Weights of a small GPT-style language model, trained from scratch on English Wikipedia.
Size: 14 layers, width 832, 13 heads of 64, MLP 3328 GELU, vocabulary 8192, 124M parameters.
Architecture: learned positions, no biases in attention or MLP.
Training: a variant of Muon for these matrices, 985M tokens.
Each number is 128 + 32 x the weight over its row's rms, rounded and kept within 0 to 255. Layers, rows and columns count from 0. The size above them is the row's rms in percent of the matrix's.

# layer 4 MLP down (transposed), 3328x832, rms 0.0336, rows 1679-1703, columns 64-127
size [ 40 114  95 111  89 104  29  91  79  98  92  91 100  86 131  93  91  86 113 122 111 106  86 109  97]
[[140  96  90 143 151 117 126  71 151 103 113 156  88 139 143  84 155 103 197 110 137 149 147 107 211 135 135  72  79 101 102 116 112 200 111  63 104 183 110 150 179 141 185 132 163 108 116 111 133 152 185 110 171 155 121 106 208  82 146 163 108 179  80 185]
 [ 95 118 162  74 163 116  94 126 173 129 154 114 153  60  89 116 116 148 100 110 157 153 102 107 118 159 177 131  78 112 149 122  95 125 161 134 123 127  94 124 153  63 122 185 137 125 167 106 122 160 141 202  63 138 157 112  81 179 140 115 190 197 147 137]
 [185  82  91 110 174 117 169  82 158 102 145 128 122 126 115  81 147  60  82  91 115 143 128 149 150 157 110  99 111  94 104 123  91 177 139  92 144 131 179  92 140  86 126 154 183 103 125 134 190  81 150 143  98 148 152 134 116 138 111 101 151 175 104  74]
 [ 89  99 163 136 131 131 145 169 153 122 110 106 103 128  97 128 142 147 119 122 149 129 157 122 101 154 220  70  84  87 108  90 108  87 143 159  98 104 115 125  68 124 124 120 146 123 184 132  72 161 161 108 130 159 131 160 136 135 129  96 114 142  78 191]
 [ 82  86 166  95 146 166 135 170 105 161 154 120 173 104 145 166 113  72  61  88 132 178 116 166 126 113 118 182 103 130 158 127  63  91 136 144 108 108 148 125 134 111 126 130 101 108 154 155 152 131  87 199 139  69  42 133 119 121 113 164 153 108 101  61]
 [149 177 183 120 115 129 166  65 125 148  89 181  62 134 113 169  78 187 106 145 124 113 105  63 147 112 173 103 122 104 114 146 166 180 133  97 176 184 144 105 163 138 138 152 121 168 112 143 152 172 112 204  90 156 132 106 122 160 135 141 141  92 138 115]
 [156 119  87  81 155  95 171 162 147 141 146 170 160 140 112 142  98 100 152 146  80 161 114 116 126 110 165 110  99 158 192 119  64 133 100 122 135 115 159 103 160 159 170  93 145 153 134 102 107 140 186 142 121 121 121 131 137 137 182 162 109 184 106 137]
 [154 187  96 152 130  77  76 137 158 159 178  99  84  62 171 113 131 136  87  98  66 105 202 172 127 121 211 172 177 130  99 102 162 107 160  96 134  90  84 129 103  86 142 155 102 119  78 113 141 100  99 167 114 147 108 114 153 219 149 118 189 120 152 186]
 [100 177 140  94 108 136 129 164 170 163 161 130  81 145 126 156  81 188 139 126  95 181 171 168 144 100 107 120  85 211 129 153 106 139 131  86 145  82 136 117 107 125 210 112  81 134 163  78  86 129 137 155 104  93  97 124 112 167 201 143  88 119 183 121]
 [170 183 153 164 183  92 146 123 126  92 140 146 161 140 130 159  90 112 158 117 102 139 154 141 100  96 166 130 176  78  62 160 144 180 167  86 159 127 199 182 107  87 116 131 132  91 110  64 128 111 145  83 146  78 131 117 124 153 162 130 151 119 158 163]
 [101 165 153 176 103  77 107 144 108 100 108 129  98 144 154 116 134 160 139 123 154 101 133 181  92 127 176 118 154 120 130 124 146 143 144 148 155 109 152 173 117  96 112 142  95 155 110 144 123 103 159 140 141 186  92 127 115 122 155 108  87 136 155 160]
 [176 120  60  98 125  83 100 163 119 109 137 137 152 135 105 102 124 158 146 132 133 107 127 131 171 111 135 127  81 123 144  91 149 151  96 161 175  99 120 184 134 142 142  98 105 104 148 110 119 143 161 133  58 149 160 112 193 152 137 147 147 130 100 107]
 [191 166 198 120  89 105 136 136 117  85 148 110 127 148  84 145  94 147 103 100 128 119 123 135  88  98  95 131  93 102 112 129 180  80 148 170 156  67  86 172 101 166 142  90 109  93  91 155 161 166 102 120 192 161 101 147  86 111 138 105 119 129 136 179]
 [ 92 206 157 154  74 149  96 107 159 122 114 100 125 128 118  91 240 115 140 132 175  55 123 122 134  81  79  88 124  85 123 134 145 140 107 126 120 189 134  97 131 113 105 115  78  82  96 126 179 160 191 139 110 151  97 111 107  85 126 192 158 160  77 123]
 [119  95 149 173 149 127 123  87  55 158 143 126 154 106 142 106 191  99  80 124 124 119 138 167 134 140 109 162 111 119  60 154  97 101 113  69 193 138 143 104 146  94 175 215  77 135 111  62 135 169 143 157 129 147  89 139 128  83 135 161  68  96 175 144]
 [183 201 148 159 116  89 102 118 100 114  88 130 117  39  61 144 127  93 111 164  98 122 115 122 162  96 126 176 105 142 160 156 144 197 163  42 105 101 150  98 144 134 158 118  74 166 145 149 127  94 169  68 128 111  88 191 184 131 139  44 119  69 147 177]
 [ 98  93 121 124 156  88 111  84 164  88 169 126  81 107 140 131  66 132  97  91 131 142 189 105 150 115 117 158 120 151 159 103 130 121  95 128 149  99 113 160  81  81 126 127  80 139 136 113 169 104  67 191 168  91 114 168  60  54  91 159 164 184 119 157]
 [ 86 110 141 176 163 192 140 165 117 156 158  73  76 162 120 131 104 144 169 143 129 201  73 100 138  85  48 176 208 134 124  69 164 104 159  82  76  71 151 157 181  93  94 158 143  71 131 170 161 122 116 116 133 146 105 101 179 161 106 102 140 155 106 127]
 [117 129 134 105 172 152 124 190 118  72 171 146 121 150 126 117 144 141 190 155 181 112 119 160  84 135 176 153 175  86 121 141 140 164 131 166 156 103 148 100 110  96 134 183  95 131 137 185 124 129  92 127 184  88 143 128  60  89  90 138 139 134 132 137]
 [152 175 154 177  91 123  61 144 176 156 128 133 101 146  81  24 108 154 124  70 139  90 138  90  97 142 136 153 156 114 149 118 129 131 156 124 159 186 123 137 102  84  87  95 133 103  80 178 126  89 151 177 144 148 123  74  84  81 126 150 140 123 144 148]
 [109 114 142 145 109 111  98 125 125 137 143  73 149 130 141 123 135 154 108 129 117 115 148 121  93 122  65 162 119 169 161 158 177 148 165 136 111 131  85  99 159 134 115 124 109 149  94  84  86 122 131 244  76 137 158 197 118 111 198 112 215 107 113 137]
 [162 186 142 119 152 145 133 233 173 203  75 149 174 144  62 131 125 159 152  79 114 127  98  77 156 153 105 148 136 145 135 168 124 169  86 138  98 152 175 140 136 161 121 103 159 125 117 104  81 138 152 167 109 136  74 121  88 113 148 129 113 105 171 121]
 [102  94 115  95 122 138 153 150 144 189  72 113 178  83 104 118 110 138 190 187 192 110  70 110 144 152 196 110 152 147 132  98 153 152 101 103 116  83 120 133 123 128 194 165  91 173 163 134 116 145 132 207 151 151 187  69 110 105 127 110 145 111 145 144]
 [150 130 140  88 130 139  54 173 111 127 129 137  60  71 132 150 132 108 137 127 139 101 150 117 116 158 104 109  90 133 173  71 131 153 142 111 148 127 104 170 151 167 140 151 101  58 126 155 135  90 122 166 103 132  86 110 151 152 169 123 117 162 146  79]
 [110 125 101 109  91 114 144  99 124 131 107 110 133 113 112 107 144 124 113 117 122  92  62  86 150  90 106 106 117 124 139 137 170 123 155 107  72 125 155 126  90 182  97 132 142  92 123 133 132 121 136  81 121  95  96 155 148 157 133 161 160 141 157 162]]
# layer 4 MLP up, 3328x832, rms 0.0336, rows 1680-1703, columns 64-127
size [108  98 101  90  96  24  85  75  93  91  90 102  87 136  95  91  89 118 132 111 109  85 113 104]
[[ 82 122 113 102 160 104 153  96  81 137 127  99 114 119 150 120  89 108 127 118 125 169 102 106 116 133 197 110  77 141 159 168 139  96 158 149  95 181 116 138 122  77 112 148 149 138 158 146 121 134 120 158 151 145 100 148  64 136 118 101 111 123 190 159]
 [163  93 102 101 184 139 145 133 139 136 139  69 122 121 105  71 109 147  70 107 113 130 130  79 137 135 112 149 114  87 133 111  90 140 125 126 145 196 173 117 100 105 139 146 159 159 142 162 167  55 129 153 135 120 136 131 134  83 136  99  82 123 140  96]
 [145 150 102 149 135 151 113 138 166 114 118 135 145 131  95 162 152  91 122 121 102  95 109 129 137 166 225 109 138 158 119  67  90 170 160 129 124 128 175 105  90 112  50 121 130 206 172 127  68 115 105 128 118 137 127 137 166 149 177 151 150  93 104 109]
 [175 136 128 148 128 141 110 229 130 125 126  98 116 167 104 142 102  94 108  75 236 180 132 111 132  79 119  95  58 160 151 148 133 127 166  87 118  70 132 148  79 101 186 115 102 124 106 121 149 143 142  99 116  99 119 126  91 139 122 145 157 117 119  91]
 [151 122 184 170 117 132 122 130 170 115 130 152 108 101 171  89  83  98 138 108 163 110 138 135 172 137 190 111 207  88  84 170 160 108 114 181 170 106 156 187 132 151 164 124  67 107 140  99 126 115 125 122 143 125  99 126 136 181 124  96  65 172 110 175]
 [146  94 114  87 130  76 178 169 190 135 162 212 159 138 139 136 102 119 156 110  72 157 136 109 131  96 171 152 116 136 189 128 143 121 120  96 126 113 115 136 178 169 125 113 126 146 135  93 103  73 137 148  87 131 127 111 167 146 207 148 102 187  64 165]
 [123 153 133 127 139 155 133 133 149 114 135 107 126 121 123 160 166  80  91 128  66 101 152 175 161 141 117 129 223 126 156 114 150 115 112 137 106 144 134  95 134 165 153 114 108 127 135  99 134 118 117 117  34 146 119  68  76 175 142 112 131 124 140 170]
 [144 174  83 123 103 196 150 117 134 135 168 176 134  89 145 147 113 162 139 105 131 110 108 174 126 124 118 140 142 137 138 146  69 174 131  56 134 147  92  92 159 135 145 101 110 124 118 126 106 115  91 159 160  67 109 124 127 124 128  99 107 151 203 136]
 [133 149 155 100 204 148 127  96  64  53  77 123 156 179  95 119 103  84 141 137  78 159 115 136 105 132 131 129 166 108 134 111 148  77 109 108 131 145 121 142 124 123 110 117 144 132  75  89 132 163 100  73 145 148  65 150 115 134 136 174  60  56 111 137]
 [ 97 150 185 136 109 186 120 139 114 100 181 106 128 143  77 116 109 127 159 149  74 168 155 109 152 121 166 133  91 165 131  95 127 108 100 113  88 150 168 142 188  58 150 142 114 141 101 129 101 129 111 137 167 110 137  90 123 165 152  92 102 130  98 102]
 [ 65 121 138 103 129 117 143 145 122 177 188 201 149 167 122 122 114 176 145 121 137 134 158 131 121 111 134  73  59  99 122 153 146 170  78 148 162  53 114 124 165 136 158 135 114 152 170 144 145 148 142 111 156 125 158 112 105  72 160 145 102 126 133 151]
 [135 120  88 149 169 111 161 147 131 124 123  68 131 106 102 102  74 100 156 115 121 154 141  80  98 238 163 114  88  44 146 127 154 124 172 109 150  81 126 137 110 114 178  89 162 131 102  58 151 117 128 147 101 131 108  76 115  75 158  88 146  89 175 166]
 [186 114 203 136 164 110 132 143 125 154  75  64 214 124 130  93 104 131 159 129  86 121 106 111  68 121 155 112 158 129  82 128 112  98 161 140 132 155 165 116 168 151  77 129  86  73 150 128 132 148 179 101 144  94  82  98 143 120  89  63 110 167 173 180]
 [140 170 137 176 158 143  99 120  67 126 113 152 160 122 124 116 186 150  24 140 129 154 110 155  81 158 133 142 176 106  77 153  88 105 120 113 170 113 157 143 133 105 132  77 110 112 114 123 143 138 172 140 110 151 121 144 184  67  82 132 150 113 161 159]
 [150 190  90 140 142 114 111  67 112 108  96 178 116  68 102 138 102 128 106 175  57 109 142 142 166  54 196 114 170 174  64 172 162 115 142 173 182 118 143  89 105 146 108 129  95 105  92 116 103  60 130 101  99 131  91 151 136  89 134 146  89 102 145  99]
 [130 164 114 123 130 119 127  70 176 159 165  99  88  91 123 192 116 186 137 131 137 113 120 141 128 126 126 196 105 172 156 103  80 141 152 124 107 108 109 165 108  65 133  92  94 118 141 160 169 150 189  98 158 125 120 127  74  97 115 161 139 119 130  77]
 [ 97  71 126 122 113 177 161 161 182 135  98  71  72 153 159 137 186 125 156 128 134 192 105 144 111 133 138 165 192  80  89 105 120 105 130 126  94  99 115  75 163 107 152 131 114 137 123 129 109  96 118 134  84 129  85 111 154 179 112 115  97  95 161 113]
 [146 149  96  90  92 149 137 166 154 138 189 138 109 136 159 115 145 138 182 166 182 159  72  41 164 118 127 117 146 188  99 160 119 102 136 136 142 114 150  90  93  89 131 121 138  74 160 127 132 174 132 133 109 102 150 160  92 168 171 120 108  93 119 143]
 [132 157 160 104  87 107 107 142 173 148  71 121 100 132 126  83  58 115 123  75 110  63 140 100 104 128 132 111 173 122 164 149 148 166 105 139 145  80 124 146 138 119 112  80 104 113 112 161 113  95 115 155  86 153  99  72 121  70 132 137 124 104 135 154]
 [114 127 203  87 162  87  89 111  83 110 174  82 157  87 168 160 177 119  98 107  51 126 158 135  81 142 131 130 147 150 126 114 162 135 125 146 112 129 118 110 145 116 149 107 134 105 151  84 163 144 120 242 120 133 113 143  84 122 166 155 159 126 152 140]
 [ 87 185 104 159  57 128 143 170 144 152 111 121 118  81 133 146 125 130 126 124  84  63 164  71 113 180 149 111 147 129 105 168  90 116 142 116 186 103 143 186 151 131 127 164 115 123 135 127 112 133 156 165 164 133  97 115 142 146 168 176 158  75 113 129]
 [136  58 150 151  64 124 131  88 122 153 151 137 129 108 103 100 171 123 190 157 143 146 133 179 227 193  67 108 160 160 116 170 137 128 170 120 129 125 126 113  96  90 191 161 133 169 170 171 163 165  97 149 109 105 133 149 103 128 100 110 169 125  90 118]
 [132 172 102 175 161 113  76 119  69 157 135 130 147  99  90 172 157 128  79 145 129 115 112 105 122 132  68  64 129  70 108 119 105 118 102 159 127 132 125 131  70  91 163 115 115 125 109 141 149 134 132 143 119  86  90 164 110 123 183  94 174 150 125 133]
 [113 148 149  73  69 157  99 110 151 107 100 171 122 177 117 121 105 120 132 174 110  96 121 108 137  94  87 146 106 115 121 163 109 160 197 119 164  77 163 164  70 103 146 108 152 151 109  86 141 119 155  76 145 145 129 112 111 119 175 150 180 145 132 156]]